Part of a small language model's weights: 2 heads of 64.
Each number is 500 + 50 x the weight over its row's rms, rounded and kept within 0 to 999. Layers, rows and columns count from 0. Numbers have three digits each. The size before them is the row's rms in percent of the matrix's.

# v: layer 7 attention value, 128x192, rms 0.152, rows 79-127, columns 64-95
# o: layer 7 attention output (transposed), 128x192, rms 0.13, rows 79-127, columns 64-95
# up: layer 7 MLP up, 768x192, rms 0.16, rows 0-130, columns 64-95
# down: layer 7 MLP down (transposed), 768x192, rms 0.161, rows 0-130, columns 64-95
v79 116:490532523547488488474401514484437427533507516515434599504528483585508445505432523537511364480576
o79 112:554412417489534408451503474541483552455590432560421443424463480516522562535512550494451484492462
v80 109:486557510525518481545493564538414495465445472395473572523515509545458488444528558514542490471486
o80 104:540475482449469446519448517466497604482501443463467490520476525517493429549425412520557479476493
v81 103:446524515469581460468478539429539529546518576547406540499449591482502519458497506457503515399511
o81 105:564504518509502476520529493574488496475482544569523506508537494475469531416524497450566477566442
v82 109:558527474488487538447540483507487556368536484509481526536430490498518465492575425480510468461467
o82 105:477477518498486467554585541379581462557493563452504476452562474426515551458492562489525604490571
v83 112:504524433509486577497597432389457445477431430541589533507450462449493424511519418537556545501446
o83 107:404512502443514436442493510520476543485533491569481501482489476505532617554601455537597517502557
v84 106:536521484510485449507566497472483576582501537509545497482393478520536486481397476531442537565536
o84 103:531492489414607545431510405451425586449522396447424524582590437449539450514487539443488527419495
v85 112:485560598499478527484481428478515487443520529486493483455442531415554456462458443332521527464517
o85 109:463527511573550463474473528526485538457602457570505551487543498482437520508586511540477489542433
v86 102:449517406542544445547460571508541507492544526537546460530386458467474516509554473521475538497520
o86 102:426490582517529456440523395512461449522423593484524504539474545519503605522413486497586605546505
v87 110:542420450488471513394496500471493527526584542538491454617509508528536486519433533503473383554499
o87 112:518571488519508542455569416437490404499487492465431509423553520515509604501513516539483514471438
v88 115:530507538473469522563389476591417534469554536451481491507467536438513529474497466440541468578490
o88 105:507569512512520471517585517453525412456452467562513541515503508549514473452463521502500498429539
v89 114:422566583565562446509571541560456515545484418406481498535579476472547544544518486475480514498514
o89 109:497466439515522499517446484579571482620468488547559497440470549529505568525514464427580570491438
v90 109:471495500519469494499544575514491545446447512499509553533450466543483518657505396513393455467578
o90 106:591527594548552510561476415426464538486592530480532444472516501492554507517498521512520527523524
v91 114:484453489570510542538473598529508377546525562467549479487456514513481581572509536518486471463549
o91 116:474519393422499479552433427445524526523485473498579475599519582515459506516455436474473465581461
v92 102:394459474516637498498495541529533555527461480511509602547539565612406517529464546542530451484471
o92 103:569597403510428459504454449554433456490390424439491498426501520454455505576556498479527558548499
v93 109:558480384499528517428427536499586513512516604452449538483399407515453540538470421409511460536509
o93 112:482598603395594502579507528521474576490493475543524505487510483434473442418538491473537454495523
v94 111:502485432482457595473492584439567463504467456501511447504504547506597428441539491424472488520476
o94 103:481549524446529528573549387540496539444469553578577556539477530422449531521574561489498509483535
v95 118:498513528445496471426484581514470562486405465520442478606452436527483490490553513442501376504457
o95 111:555504467565467446484438488445470577510491549564648488425523536449467419448432498470479514483505
v96 106:569483489549510429507532493502459504420504530437552472364533485479477519445472475595498667510482
o96 106:505463472400538521455501470485603642531504488451480505470457471618502464488542494438446463592471
v97 111:430529472592495471451491531464541461510426563576469539545620572485385468496433575556582512535530
o97 106:519430473324579454551394538612471451437526524482590508498448590544563500528503551511470471484472
v98 115:440485447569446508577483423412434516555555622482491523468435541498483525474486528588556513415485
o98 109:576450560459358452408481592485614466488449554494552491599468542484476470476590417438401565495555
v99 113:454419515526543501503506572510590574455451462525369565520436495404481505538577446522570450571550
o99 108:482547398489522492478543461563457478468546572489524468559493501524477497437445442439515499473499
v100 108:470508537497519462537445546554505522495579538544527568559525510494621380476573493420396417492528
o100 104:509431554443496542557524567488429466507521486444452435469437526456440516486551535514462529504523
v101 101:522504467506389494592566527518531522568549510505539500475431512497501461492509513533450457462501
o101 102:467472573420553517471475617481552479487518447501588500536498493544508471399507579562451468501532
v102 111:554499566454451594484600501415499462407381590546520496605492569460574519537442514449441517491474
o102 111:511486569463478404476439452477519522577450433608434539426506462511530586500486475528485512464567
v103 115:470461553604526489587476492467486466456444544466485482473547506385507527545580462480488441618650
o103 111:493592527484603498510412505561508614526542528534424408543499610439593461484472493480466540465452
v104 111:536445533410527504537390470546589452488484492472508530491446524619431446536574553465477473469576
o104 111:481531529505600476453509504450488544516515466433502491491545422564541535597441495467405570539553
v105 113:448551602604492554575498579553574450490541503528535513533458495475469589468579551563469471438515
o105 108:441501544532574461455559505488509528503414575489390469543561452545577583558502409386424485504546
v106 106:470535507547454477440526538536463451524471428486494362497530393496437556455499432477574484507472
o106 107:491531490483480539525536593508494530493508503476451584524441495547480505461501532509481558552525
v107 108:531535519514501482506522445419451519428510440376449509545525533472516507553452393544425471510489
o107 105:550534479481570498468457488480486576465469542508482511469450578492521452519549492491559574495504
v108 107:450511537418500449484459492472501530387509473427580510544581509483533514419525368516448516501440
o108 100:646544515512545501458530463649468516507393456524501482492526551572563509494574458576532485514521
v109 106:506455526565533399472464460497572471509546454508545511428471492511556453539517455486504504527421
o109 105:492503447465552485493503529519437497442511462469463518496495463590515555452440532483452460385614
v110 105:530475509492442448478514426478565524479478524440481525401526453539462439615498608560545586500478
o110 105:452485411450544517510401503440417520564478447524445482478510501564550493434465460543501477452588
v111 105:444494561392464543479561519522482524428512514551496585508477599473463562496476551509471516506510
o111 104:591465552568514461540428482471504433442428550537483457473499407544482513503433480402442543471503
v112 116:486448556561510481508538552489529502548494556449522513446559449505467480476463460460539504567572
o112 108:530514439457388608481467472500529517535512498497569458557522511465492525507450498469440487541525
v113 109:535535560420457545490469456436488518510462591548569550443420501492575509439548538451504486506470
o113 104:469452542526512542556520526577448436482467434479410494574535452432500486502471417493487440495469
v114 102:528584582399504539476524418434525432443571517532418583517517552466476428407582472442564569520375
o114 104:497491464557550508451460544549492607389501529422559522486519514461493526473454512528431549479486
v115 110:446533449576474509502477513444435537479532564474469437554360575458533502588505548607430469496471
o115 111:485459524456421456493453516482573451560461425506463612499634488567474448528484580442535611478449
v116 109:499435471579450531661499554589454536431453507468470460475560614447533517451420527544522530484408
o116 110:562420545465535495492535485505493486448532494533501522511538369492472576515555547489517528463560
v117 114:352466533473524489478429497437503501488528493634509536494466453472517630474555516468482528556488
o117 109:588514499459507510478490473503472527481514534356542430552506579568475434530470559534505454531505
v118 109:531484483380440597523497479518543497536520489484513508537523427442576569472508417529470533506459
o118 110:419522410450389511541587553455464490474469466542538451535604512570529496530541584579467483512478
v119 101:439511517394481506483512566476508524579506579497484451453414523511512589540587477478437388549529
o119 101:522504458487429498566514483467461474450548457489506566631544525545565485411521487633562502553475
v120 110:546584457466491518458625445505473551492570483565517477463530534456481532563489496480530525507507
o120 108:412416525503582474551481400498513444474511537454571512582526498472502492423530453507443457487459
v121 105:601472530470494449566486512586503534498550565533539510491549470477540582472564482458440531538454
o121 103:498454488465514532392507465447555482498481454493451510463469493450457464483525532528528476414525
v122 111:472465527600543497504479540530511540417535459470503630583591478569539527459564483453540520610410
o122 108:525382536447536512525555437543475491583464556444505376518463495523459406498504522550553566451537
v123 112:524402497467521406569536437520524530487526558535492378591530422554500523478458498576379624444438
o123 115:541504608464461534443499573480505448473455492500443493427479574517548455467556537469580517452514
v124 115:535482485461550527625509518503444418542402437530535460538548547492515413545559625537485464517402
o124 112:451484487532449502452460543530452511508542506425529455425511435523451462521477477539539549431545
v125 107:418516476576505486531578476487456678551461598505506416535453461537574417479565509550504445462416
o125 103:475490491490571427471492470601554473532505452608461568411526514502493528485423545545488546600556
v126 109:511516550448525421476422527594451459394467528572581570496469562496515456560486443582552496493493
o126 107:509453551561479511513502567521528521595558482408447452524411412468502621513421555510423562476617
v127 110:432562558438501575410494488577520530487435482654549548633537595517480479539555488571482499555530
o127 103:521580378434553463555543467427547343450472511397476532502520366434609535411425502488571475378424
up0 092:430567592483513512471613459529518503480548496458523494488501456551570553415491502508453443460570
down0 095:497493510517465500447483594511575466471455417459556496430484455554516546500593611405424505465496
up1 093:531432498528557546584478547549494537472481553580517573614442497493565485474459563435500519482531
down1 089:505518504498461561427456458428487456531534526454512540519492401536561487487545532521499474552514
up2 092:497445569505522528473512632467465510361493546499560471437444473458485477545532531549505539471535
down2 106:481549518481437509478566421543469486440370544470482607485433500497434427545555503549482446580516
up3 094:530463489432566545532461494405577477408505454481388429517489578467456371510403456522527514487475
down3 086:497538522589567425578519538532422559565515499551613551468475509562506582470507464522426477502445
up4 105:585501457510518535509549549438559561505563460448528393416525487539501473464474543542494493553522
down4 109:418445492430415469490587556517489548554378499488431457509488534451595530480567446446528386487528
up5 096:559429541457463508604429522471561535539435540536391461543529463498473519564516522465605525484567
down5 100:458533446492520502576533510511405472454512505479611391501485476501481504400545521395393574430484
up6 104:487568467544536450462627528499517457479448473560473490486557518498442593524571441452494481580585
down6 102:548562528553470439412527490477476504598463445477492491461524519431446582516433547528508577560492
up7 113:566500524412514500509550566556528479404439555433534564510515497534430593606505391449562499491437
down7 110:575448508529476450583559498501493564453359568618527555476489521513479405510525494579591408486476
up8 107:518550502485574514542520508520535470553561473559529476455537568520537513546497557394498478496525
down8 118:448459507520503493486464428422412452452531522558500607512505500562438590473493380504565566494418
up9 105:481442502491489616537509448459600594498567472436520542525578475622482543550435553431499512463498
down9 107:484636480464491428461443502561503516442503534521463506547497578546470518593434477504438472506437
up10 103:553493522562482458530496496492526481450515502460574464496479417559397530515509475612580465626527
down10 097:441516478474476491532463607610459505473523479577426548348493491518451566469473585481539540524407
up11 095:454461524565597430461467530454603568498477597390457467457505486485547617417487448540533522506510
down11 100:522553439403511521486470478432507411494532505503444510591502446426534434490540408468496511437514
up12 098:410466493416417521475467487499478481496538412532429484485536525574498487520434513536496498433490
down12 099:504541508492476580514503514519473557490464479487522540533511474470524473552505540516531474494582
up13 103:553476454518477439430594504465447453468540410575492471458524497509512442467512441428523484553485
down13 095:548488526505537506559474409537485427524517473492404532516453461412553491407513464477429526461553
up14 105:392585381499469531586478395423540477437509467432574604399517461441487538619519510525500499447586
down14 106:449536589529578562473520575509548557531523495537526456469532534514548462497472482542468407486517
up15 102:523508536455526487413554520615423443531571513500544493503558394485526452592563393494461437499415
down15 105:499474578542435516577518420560577532553566616518401480560481522418514474451475534444520563467477
up16 102:551567427491549537462464433532584427417460522502543431483440550529487509512460486501548525495406
down16 107:504525564512540470503534505521475534592489466468523501462498451509554475486532508478338529405547
up17 096:394482496481531500460533441537394541404462606508475484557535552541461457406526556462496534426504
down17 091:550526462478472540521576514423465493579497554462479513491484508456443550560487451512542436490500
up18 104:451484417570524516556467401524518441473467567524517522535432526532525445467512384546498410442501
down18 104:465450600511460518501536511529517553556611400568621524493543439413472588452476502444522510412543
up19 099:560445515539474476498440517516519508551475583566379425518503456500487610511448616505539526521484
down19 091:482459555507480633511463574511488510532374541425500558428497477497503495482390428514468507415493
up20 098:411455497442468581432584510499535469530481483449547497481500485544558481484496436464408486436474
down20 099:596581367469555443534456489542559481451509493460461535594517533478512447631500531452433432562543
up21 108:486522544520508436552454553545443478489549452527581476539456417607543551571484530524520413572466
down21 099:473403453519575557470520460532488408519559503487522415520497420503397507548391531440505455553476
up22 085:509478563539509457463536573586552529560531417529513522534523529440466514489520466507490550485469
down22 089:379603457422458509552514425467477489399489482550467545547529482542531413505609550474548487456467
up23 104:434535608511575435508536404564480497543527493465556561495512550512534501406503477500517482530572
down23 107:615534535484467566516531449452380518498487462479450564624484383424546580471541520582454529467515
up24 101:529457462509522459504541586531474608579542483504522559529521637526631599501606419465512515442324
down24 103:514542460503496526501426503460550540537518453526510522433549566531576573473552456528484450551594
up25 104:553527585574375521469530479422452529498474512529525486512479556483553532419506466551461399502432
down25 101:487639468480555569503597554485491531615539551482575419495552486475582513532460470423531534434456
up26 087:487432433577436485535456421467519514506629483477457554557441542437473489498518488443504408507554
down26 088:480565481398475553587501474528372441416512554556487501377484543513581473397497525473605548552485
up27 101:493472533510545503523450505520499448514449521545565452523463573553475522481591461541499449477468
down27 100:565566525513492468443469495582492486548500499475556505483413524538559488540461418430628497600434
up28 108:482473427463511397504532549483525437528521524467406557517537451546517450572576544531508568413444
down28 104:463483506559445534532430532532539414612477504469581401356509588476490469542465467431458478587455
up29 102:463501473537488473531515463589597519510448629536534502484531553456425567464553475499470521462540
down29 098:507546533512551507460500620473512463593519402506483462470455472540555516519452600521466520419453
up30 093:480527394489543567534497474539456537454473511474591409493499500490439547550544576418604495484437
down30 100:515453527492453464464538476575438466478569485466416417410533563495496487489540537517555517515536
up31 101:504496542460492516495540454584521447499463506462480591463515563487558569593526413515498404490504
down31 094:462410402445420429523439543456541592559552507465517501492439365561493514525437490498442510494554
up32 113:508486562431563534556542492516532561440569485446543592435503522488540503452362412434518483461548
down32 108:422461442469565417416417446506486521455539565536499560391526438512511533492574570489437486506546
up33 082:529526464479577535514512438547567495494506563562579566517497519472599483515559583487478503489509
down33 086:479406428510508520562526532513463591589526407562525492415474499475480435364439581495527573429486
up34 090:504520516505593613425529498462554492489492516399504528393507493507533526509537523525506462536456
down34 085:565510466570439492485414510498448529464515471504439429620483544574442542364502441526480514535568
up35 096:432465495493487508445529468521504462555427476506417526535509482546618489532496468494580535400510
down35 102:490472472518471483561488536609558511499393495549552441523433466458423450497525487525572434581432
up36 096:465522447556516541481444471534540454518600519546465494555559433544530436476407589535496543533559
down36 102:521506538562482466478470500412563524490438504562529486474516489422495502495459405522480429472445
up37 088:494525530439472540457520563516571471496505485490466501577591454457472529501488462564528520472499
down37 093:490466571569546553526566481541530433503477470552492515503498507449561453352519583545459569527411
up38 089:486487560437512500566508504486414497607496558488544439485501555525462525412547516473503392422412
down38 083:607549452443547520581445470480485574494548491536438524426459519470464524468490534547523565499520
up39 108:501510617513562533485463484522531371522412528447515476579521486465454508471451507486539503473433
down39 098:481478505506485431491501552440624476534499472535501484461508530514403501508503518440536455561462
up40 096:554519591412466468597454541471554433443475510456424560504568513533489556450470555468506462444430
down40 101:397556440594500499459523533584504463518456505422479488505432492540494544455518474420482588515528
up41 106:493531449496426434495532428532414577487424416396568450565540489597548542509584463418460508506588
down41 114:452461588483417476514465478501532378549464526470525462522494500453570470488530507539487380524457
up42 100:448492595507473487409541568478478436575448362602518565486474515487443491509518487549522523408393
down42 105:576535519452560535466466618510546528472403467539542486423548551460516504540545543502483465590528
up43 111:525530561465533473556438523426484568476530387520519474562523502547486547478404544424545496480487
down43 103:523448618509476544522526508523446462473409468433514500488490525435511531545457432526487569445425
up44 094:455557427538505465477456510590557547466541472489514531492547460636538583476454589523487515397484
down44 105:423549534566458520440577508470555486426492519455552487641495494496504612460536511584501438542489
up45 098:577604563591535387571498538543434495502587505529456499486566441492406484449535502513521434533552
down45 100:499484443415459499439500533549512523479435518536582472436519416447479499441454524510534582489482
up46 109:560549548535515624570500475580621503469459526487450592529504456508555533509556543575457494477414
down46 104:458476596446462451535535536411496588527535568576651444546514525415499491529533427496466470492579
up47 091:472529564507426488604478438483545572451531554474487513525537638566549535478540487561561485539455
down47 094:458540486476490499510527519517471541460483529501508527532424406545463500551472425505444391513553
up48 093:587498466550469430465564548544380528435530510506480510467467523592530604548584451389474487459449
down48 097:424579512442553523481517469480516356502441534488508486412482496543432437443470502533533435514485
up49 087:482453551573484524505613513501610388509467460473543565446361407511452523476567528513464456515542
down49 093:525534462385350426446562389463467454566458514465548494480455509417518477497523476423414508468515
up50 107:429527535404465483475638466491534506551507469466573467421549515493458521579501498395431459481426
down50 106:428452544580570458543437488503467456517575502490543566436503406474504531530501444520491480589518
up51 100:364485475481540547478545477493581554445492427402435552505472490460482545471577548589528487556432
down51 112:459535619582507514414457483467472442497453489458417551471479485527515493540541534486548528509518
up52 088:544529540478490491352531450609490563432519481539505517451482530444469534523482517641524509464434
down52 088:580531503488512606509512479454537472520499485464533530481445377465513398489538508506437431431428
up53 099:609527431550481472592558485505509585486507490501526555542492502612525461422456488538509549484523
down53 108:451564477546484405539470489504479472444514453644496452464471530490517509494519431514632459552601
up54 098:526493476518467551473524485505506429471542505530503441471543538354533462387512479519406474533497
down54 091:482497443474367487438553422447504483498512497468466432518549502570508533545568539562553522532485
up55 097:587598433502519476492461549543478496519636465491434495475501536548481540451449490492488417459561
down55 109:530501542488463466482479544462552601416517499468486473403477478498542494503493407570535502523535
up56 104:467481512506532506465565568455419515435536470484601461410483527503470429584481481461550508451479
down56 101:553522440520460520517494437528535432490406597526595550500469623543480498425502536557599513569543
up57 126:488523471482543477439508504594550573459469544524491544495482494536449405521518516539539572398489
down57 112:505636457518606547541523579511524515457627460568553438447528494547476453499425487551510473524492
up58 096:500438421587477454511479493568449545500463538516517582513577441527587588505421448408405450389471
down58 088:540517416484510465420450448545459476444462523373438532524439554693539518548485506480511586464518
up59 085:511520587558496486494481601580485536479474482520408481506560562462413512560498566487456604554477
down59 090:501498452524546414501505467493484472510566572602501493486368457443404453416466506504591523474484
up60 101:554425535506444516435525538501533577531518468486567513449448506540559452444471567447458518487426
down60 109:465463553498418461553532600434439481519531498517590449608567442542461525534490438524487502427562
up61 096:459517476577455505490488431459527495597457462485526496490450522526465496483556575518411468486505
down61 092:516487537502529464430584489451450530546431489470466509486469472493561446478396433493443546503452
up62 102:472490523604476454516504569424473498564540398498519590475466458553498554503518418484530583540469
down62 069:514573416432573375543424533407524510465491407527531558595452541477474484508530474612500463469439
up63 109:494432484557546529593503592500507552379501480500390576483494498548493530428461507533398523516482
down63 100:417510527452436475500485542500465607531473594595447525427536443570521430525517419495555570482498
up64 087:538400439486487475485495542570431579511590541445550512457485516465453455520562487471513526582406
down64 090:516548492496509476493497525523579502519499415505526546533483506548503485482512575514546485553530
up65 105:532554528592525553578582547554480511447496490422441538484551471565445530412547563543492526487573
down65 115:421521557486426542396517631488430530502441450512504508473501445488506676500519568568452537463472
up66 106:479459484475573503558522436471468514470506429521416648531509557443412532479511435558496495513437
down66 104:410510502442605548475535455517487479542599481479468459494501513629426482569508613472503401440469
up67 093:510459505430556412543629587486525489475592496422460539519446506479509484486528408454517463561396
down67 096:523453555494514516415501430449528483488428570430472482520507502586374478538584548468552514528495
up68 096:493582475489489550512519533545529482488529532432400581517601470639439506478501561525484575522522
down68 100:530514558564500525417479529458509490587503497520450446493436609547463471588523457595474545447525
up69 098:434534477528490561503537465495480479557451478529538400491488486422512477421490552517405410490482
down69 090:466531477398478494445477419601499455464546451487386578516506569514529416479483614475503545472544
up70 107:540474521467500481525479564490522575463395441502463596430532534514547420466387457568386530488457
down70 103:490427515495489420490613508529503499493444428540532494446496516551522501519540456479509628517470
up71 103:493486529517571519521574456549579478380427570507489402438520440523334466438501603496531482503450
down71 106:410489496465553423554519453545511629469534457510564455486469507568522496626430496483508452554487
up72 104:504431525441567452542483529566505443571448505485509522532490518571495422544504477543466490592513
down72 097:470505518608511480443638531408577433533502515476503436505503506476528447557399503438567497560497
up73 097:434529448451517503437499498561409459548566514490546519516597497441468473511487521461557507474445
down73 091:497474444540460483589558507471476583561443594552436405456478526463579473477559524481576478597500
up74 091:466577478500543522517534452511474467422457544467630495526564530525540459528509454449550538498534
down74 086:567470519494544489525499526543520597581458488485489504470449483492410470537477513495601517588538
up75 111:452443418513484498579500501513558580402519507534502579452437499558454532454385544448579495471593
down75 109:434542473578483471487435430522524585405487525528495497563524434483501541456499452472542496516574
up76 093:492556530605512494577515518512565450530553579428554547485524557483495542525430474490561441450541
down76 085:534538541465503459393497551504480563463532420476441516468513449569574524479550423551475518498478
up77 092:501416554453519448530500520480443502558514492505496467508510492410482515552478536465628461521449
down77 085:565586479480476439405448503501553446503513475500549492514532549465508416485481563506488451437541
up78 100:546541516509492525426457525520497515485479452526444432440546467409469401552393412422592577525436
down78 095:597431467558465416543501557526580471467521497539489525514555419572566468523343576521487516508488
up79 097:487543494544425493565475432445441521380558552511539469565492504420536429523425503563496506529408
down79 096:449490448504558510532474517523489472521519499543538546537481454536513516451533499514559540501637
up80 106:429541519483516536532460532576513548512599509483475469510468441473410505518506571547471530508453
down80 103:565441551583457498473464452474451466569453556455515458512447500543496498501497473632460488495570
up81 123:515460456499486477531518562456470567499515507439488372497516397487493481481454483453447553465503
down81 150:581475471515463512573513516522424475553552575480529559426496528511478507468403461394612539457463
up82 095:499567463439447531443563581462567472453566519486596508447491484497449482425468472442483475520521
down82 107:460538559599553437465465369568464484470502499448575499554497426520482477561479497542396456462642
up83 111:463507522478518525467463515494419465475460567401613380529512580497475481436539469483468453448480
down83 110:403480536479389522445430505509459492430450493473502466497452590394513540549469571401537502566463
up84 099:556556452464420437572427532490529390504532425578465515519438469550557477476519521489603549485512
down84 107:489536509442553449437524503429410477575468487580476537485573483474544530536628516430491568485491
up85 097:414504579491506579525409524493482490522513476420502422533538599412446495465457496487504451491482
down85 095:499442438473467535518544518437528497468505496519541589445485478485545464442520569526567607542483
up86 108:545521455504571536576528533475538490548464441455513578457473497535575518547601464467469460504450
down86 106:469519406500469530394519595492387609490522528557503415456511496501531555482461534492480470523588
up87 100:464500517418579508561549570524469404463582531514447492455528475538543512538518552502526514576487
down87 101:453490514474590456468532526436502447485547462428488490524501535488564471417504453436432478519496
up88 100:427517420567463551598495518529531510544511521505465600439440525484521600533453503394494495445555
down88 101:446551586390553522501489470533526410579424523497438469547496541418448533495595530580475434512453
up89 095:379455581573483462504540465473434508470555482461529569483466446501535518606549580556516435515445
down89 096:499550454528470542590493556532539553407545478478520500529496515552518404578507479418418460506563
up90 100:486545475454473400391490431431482556532447458478427519528449472487632537474492532466508472408455
down90 098:553483539406451536449494510439402481491564564552484429594430479465549513449475487487456551485463
up91 124:523583452522472404527530654470481351517451575572613564528489528488458570423518495425497543480487
down91 122:491521469487459512463554582473471436487478514510417472598479435553438511472420431398500411543531
up92 104:509513624490567488551379536570457436453519484557470499482519482569500527523461459571431538564483
down92 090:497514561490440596530537484448541461478471509515516509496517539432531507484435527551525570496460
up93 097:527504505550484451543481479369522537520534530481521525479511524530426573447464495429483540511463
down93 089:447523483514519450521529480486487501507602498542439549514538467497474407487459448601507507485535
up94 096:468554507456444529453520509451512505632481477596523432521580516542438473534550532395527630532571
down94 104:507560434506508405484434426536498417461391551531542462476487548468442417570538485533537478532496
up95 110:488602514539538513492546479466452564477531525477550525348484564511508494615597517559556488479521
down95 112:443446488484617546536490534522464520587476475401393599509482459438519563517550505541517522453487
up96 089:444492500562498556554445503493571532478480502492495553456470415510520465420565650405525469396494
down96 092:593504518541567514544480413518520529535532507501462534380542468510490451580517507479488468438417
up97 100:464501486542520460507546432519570477495473502505452539517485525568462463558543572478495560481524
down97 103:470581503534585479536568494418551492475514562510464508506554457467570532525434522496482460487442
up98 095:466479483569482480492585490510524489523502534536527465465503487492505492451502582493603521452460
down98 089:480530405479476513501544511464504495506478505452489463567565521554456418534486349506449507562551
up99 093:494468514561591330486465544445521456471561447456483531420528480535469427509547531402539499500443
down99 090:513462474453516532553504472517577478544512523582565523521497509450491560475520469432507450585460
up100 108:585459459455513609511536499450537513537559532551515471484613450515434459473485421550527461509482
down100 118:556467514515551529515648509526556426568509522499448461492482461532513448525518467574488481479418
up101 093:548627424525483522532605550408441480534487451650540543495478428528513467537532522527522574478416
down101 089:458413511480516482564503519554474501457521512594520433496462527439515428458425447554516512492442
up102 091:501498510488414510544558505514481428551514476470544562405523500417493570535464492396467488460471
down102 083:540509477427558448488463512470476520496456486548409509537478572479543453633534354529422468457524
up103 102:526446441585485525549500454395492490498499451446527585538473387517564441485502577443581482446455
down103 096:465507519518502447498493540482506528546576366508468536469563492525533514533496503499459513424516
up104 113:609510463521523402510593581478527520502510557448541449503532500423508472454463428617477415424606
down104 114:549365483433562408518543518481434490553483521563478481412553440506496516489570500593437404424543
up105 100:534505516508448546516463499441508439541538386520498547531575518577528639432539548568561576488433
down105 108:517475540384535429554514467556537569546479517469528535498454551525464506487589532464498593494448
up106 104:504535468520543516545514475475497381519546542448513483488522496534509573448501495584337496459445
down106 096:570533407547527504489512505422413475476493489459437488417567482615501501429479584471494517555474
up107 103:461548572497475631558578580416517494406527487432464443468500504465498449528446620509524449478565
down107 093:549478404547445468418539463507422491480551458478596487429481410501521544541589480537451562550591
up108 090:510461554437589447522506498516420480434431391479502508488528492501383501520451556562552514445521
down108 081:452536403508519438481467540388580483470509506528419538583467604461502414570487496534517461424385
up109 094:409421455593448501455500500567594460481584492538586500416432506610533480497508587505551416486479
down109 095:508517460541496544560470531467404422509524505499469430517533499536534445401536470456595498404548
up110 109:589521426390479578494500501535440474434403597538490481468565493548460512547543539499482438458445
down110 111:520422517553486571571498509509443441423467512408548534477526486473454593552469503480535618507448
up111 107:512509585517540498460477542506541521411530569572553569477480470572515486413514512517512433561498
down111 099:495502472499478572473571570428418440508545482433447487427599533505488531510486545397474519484505
up112 097:476459616457525442463572581416510518552526512532452531486435550457439554550529530526536499456479
down112 099:453523387445506509529454477588540615529511506474463569434465481555527382463483494549464556498470
up113 095:496458548445471516498535393497568455513438515428477468453578451586587441426678450432542550477528
down113 098:461564469497517421482530518483471474543522469435480599418480519436509488438578474548540535495450
up114 109:537493566552433447506518499470413450465535515453461414510564427487451438495546549481551477462444
down114 111:495472378606473481535432538511534533493539463458543546517571541520465562540465602555535433512576
up115 104:414513516527440490563484554533439531478530419523601556540584471559530451510523548478486455486496
down115 116:498593504613522511435436409555517487488463502526521473453533427365523499448472509508462446477533
up116 095:540491547511544493529579544496531443478428468481486457463455550539492458450550427631565521559493
down116 098:540475522476433422459475467570452489467485438434529568490602532492557472494537485451436609511623
up117 107:443509502458534461462514476537498521548513427545529484505492529531462465581586512579575524430512
down117 095:514594456430512495591450477472610442447440563482477501486455494481452486532539526425540505563494
up118 125:419469525494557419516474483572498400489474485513565581555469433494539545441445491545505540489553
down118 102:522386567471446548503551439511483548463509537544430525571507465405521437467418431523596467470531
up119 099:468434428477557463503558549512391535439541492498501500490548473492554473507517563540473544594484
down119 100:547445534484470463439485427489505579463501382532453465427478550413516482449503482532484513544538
up120 099:459521565454489592519494486542532510479505538565404493576511472528544537454542472484531462503594
down120 111:584563522459417412434487420575459430560493490350510456546524545466517445534517393572535528487465
up121 091:499479605440435512470612482464445473493535506442500479520514539507574533477428588484539508501467
down121 070:519510445481449416445476444465546505508524496595539495615429611547537518522543532498487521526515
up122 105:467545496536506426370530502536476522499558512465489548482533498533493531460469515461574524527542
down122 112:514514518541543508632512544515391495474407519529579616532551511529618584453468421474624612467498
up123 102:479573392401518502542497524492494535463488491583512454423501552511512514568540485555588457525540
down123 111:495632540476562538515465484430467639496552580482525457544504573506578523499516445513460498569525
up124 113:571456503436485476484624549460525537419502541392576337467528532555425520557550478527577422504484
down124 123:450550506615469531525453545448474593484432516495446504462509482501447565548520484452461605484479
up125 096:539505484547494441518537557471541450464547430475497381532514442416389538581491544497521584467492
down125 101:569509573466540441537535464553497438591463570431498567459510516499505515523564479546446470533509
up126 102:455450447466463469574514506582513449526481501565554527497527454564575524441543428518539511468449
down126 094:557445483485496597449486459497538461506475476577540490478542522392515614525351489469496535579490
up127 094:511537509520479479477404482523529460562428456514527506625441577441478451454559490473491522511527
down127 101:566464450504525521469466521529488522465601593443514499450571408457554394449401426517457489413442
up128 101:467423425526453414470507457498532453450528487442406471506526488586484551539525553454513555492521
down128 104:530520491415514541569558490455477542465503581522531476516440489536495516506477471519472558476501
up129 089:426543502433612535492490448489537427509547494486466453449428522467425468562545509440528425533435
down129 097:495577468515595477588488530499506494547512442392460607545515477528513493530423519516517491559619
up130 098:523550511524553449539499526522483514488508432521510499619422508441527533576538527601516461532433
down130 093:494419488535475478503418461570540428467446511482485553474541491435585455407542489436504568491599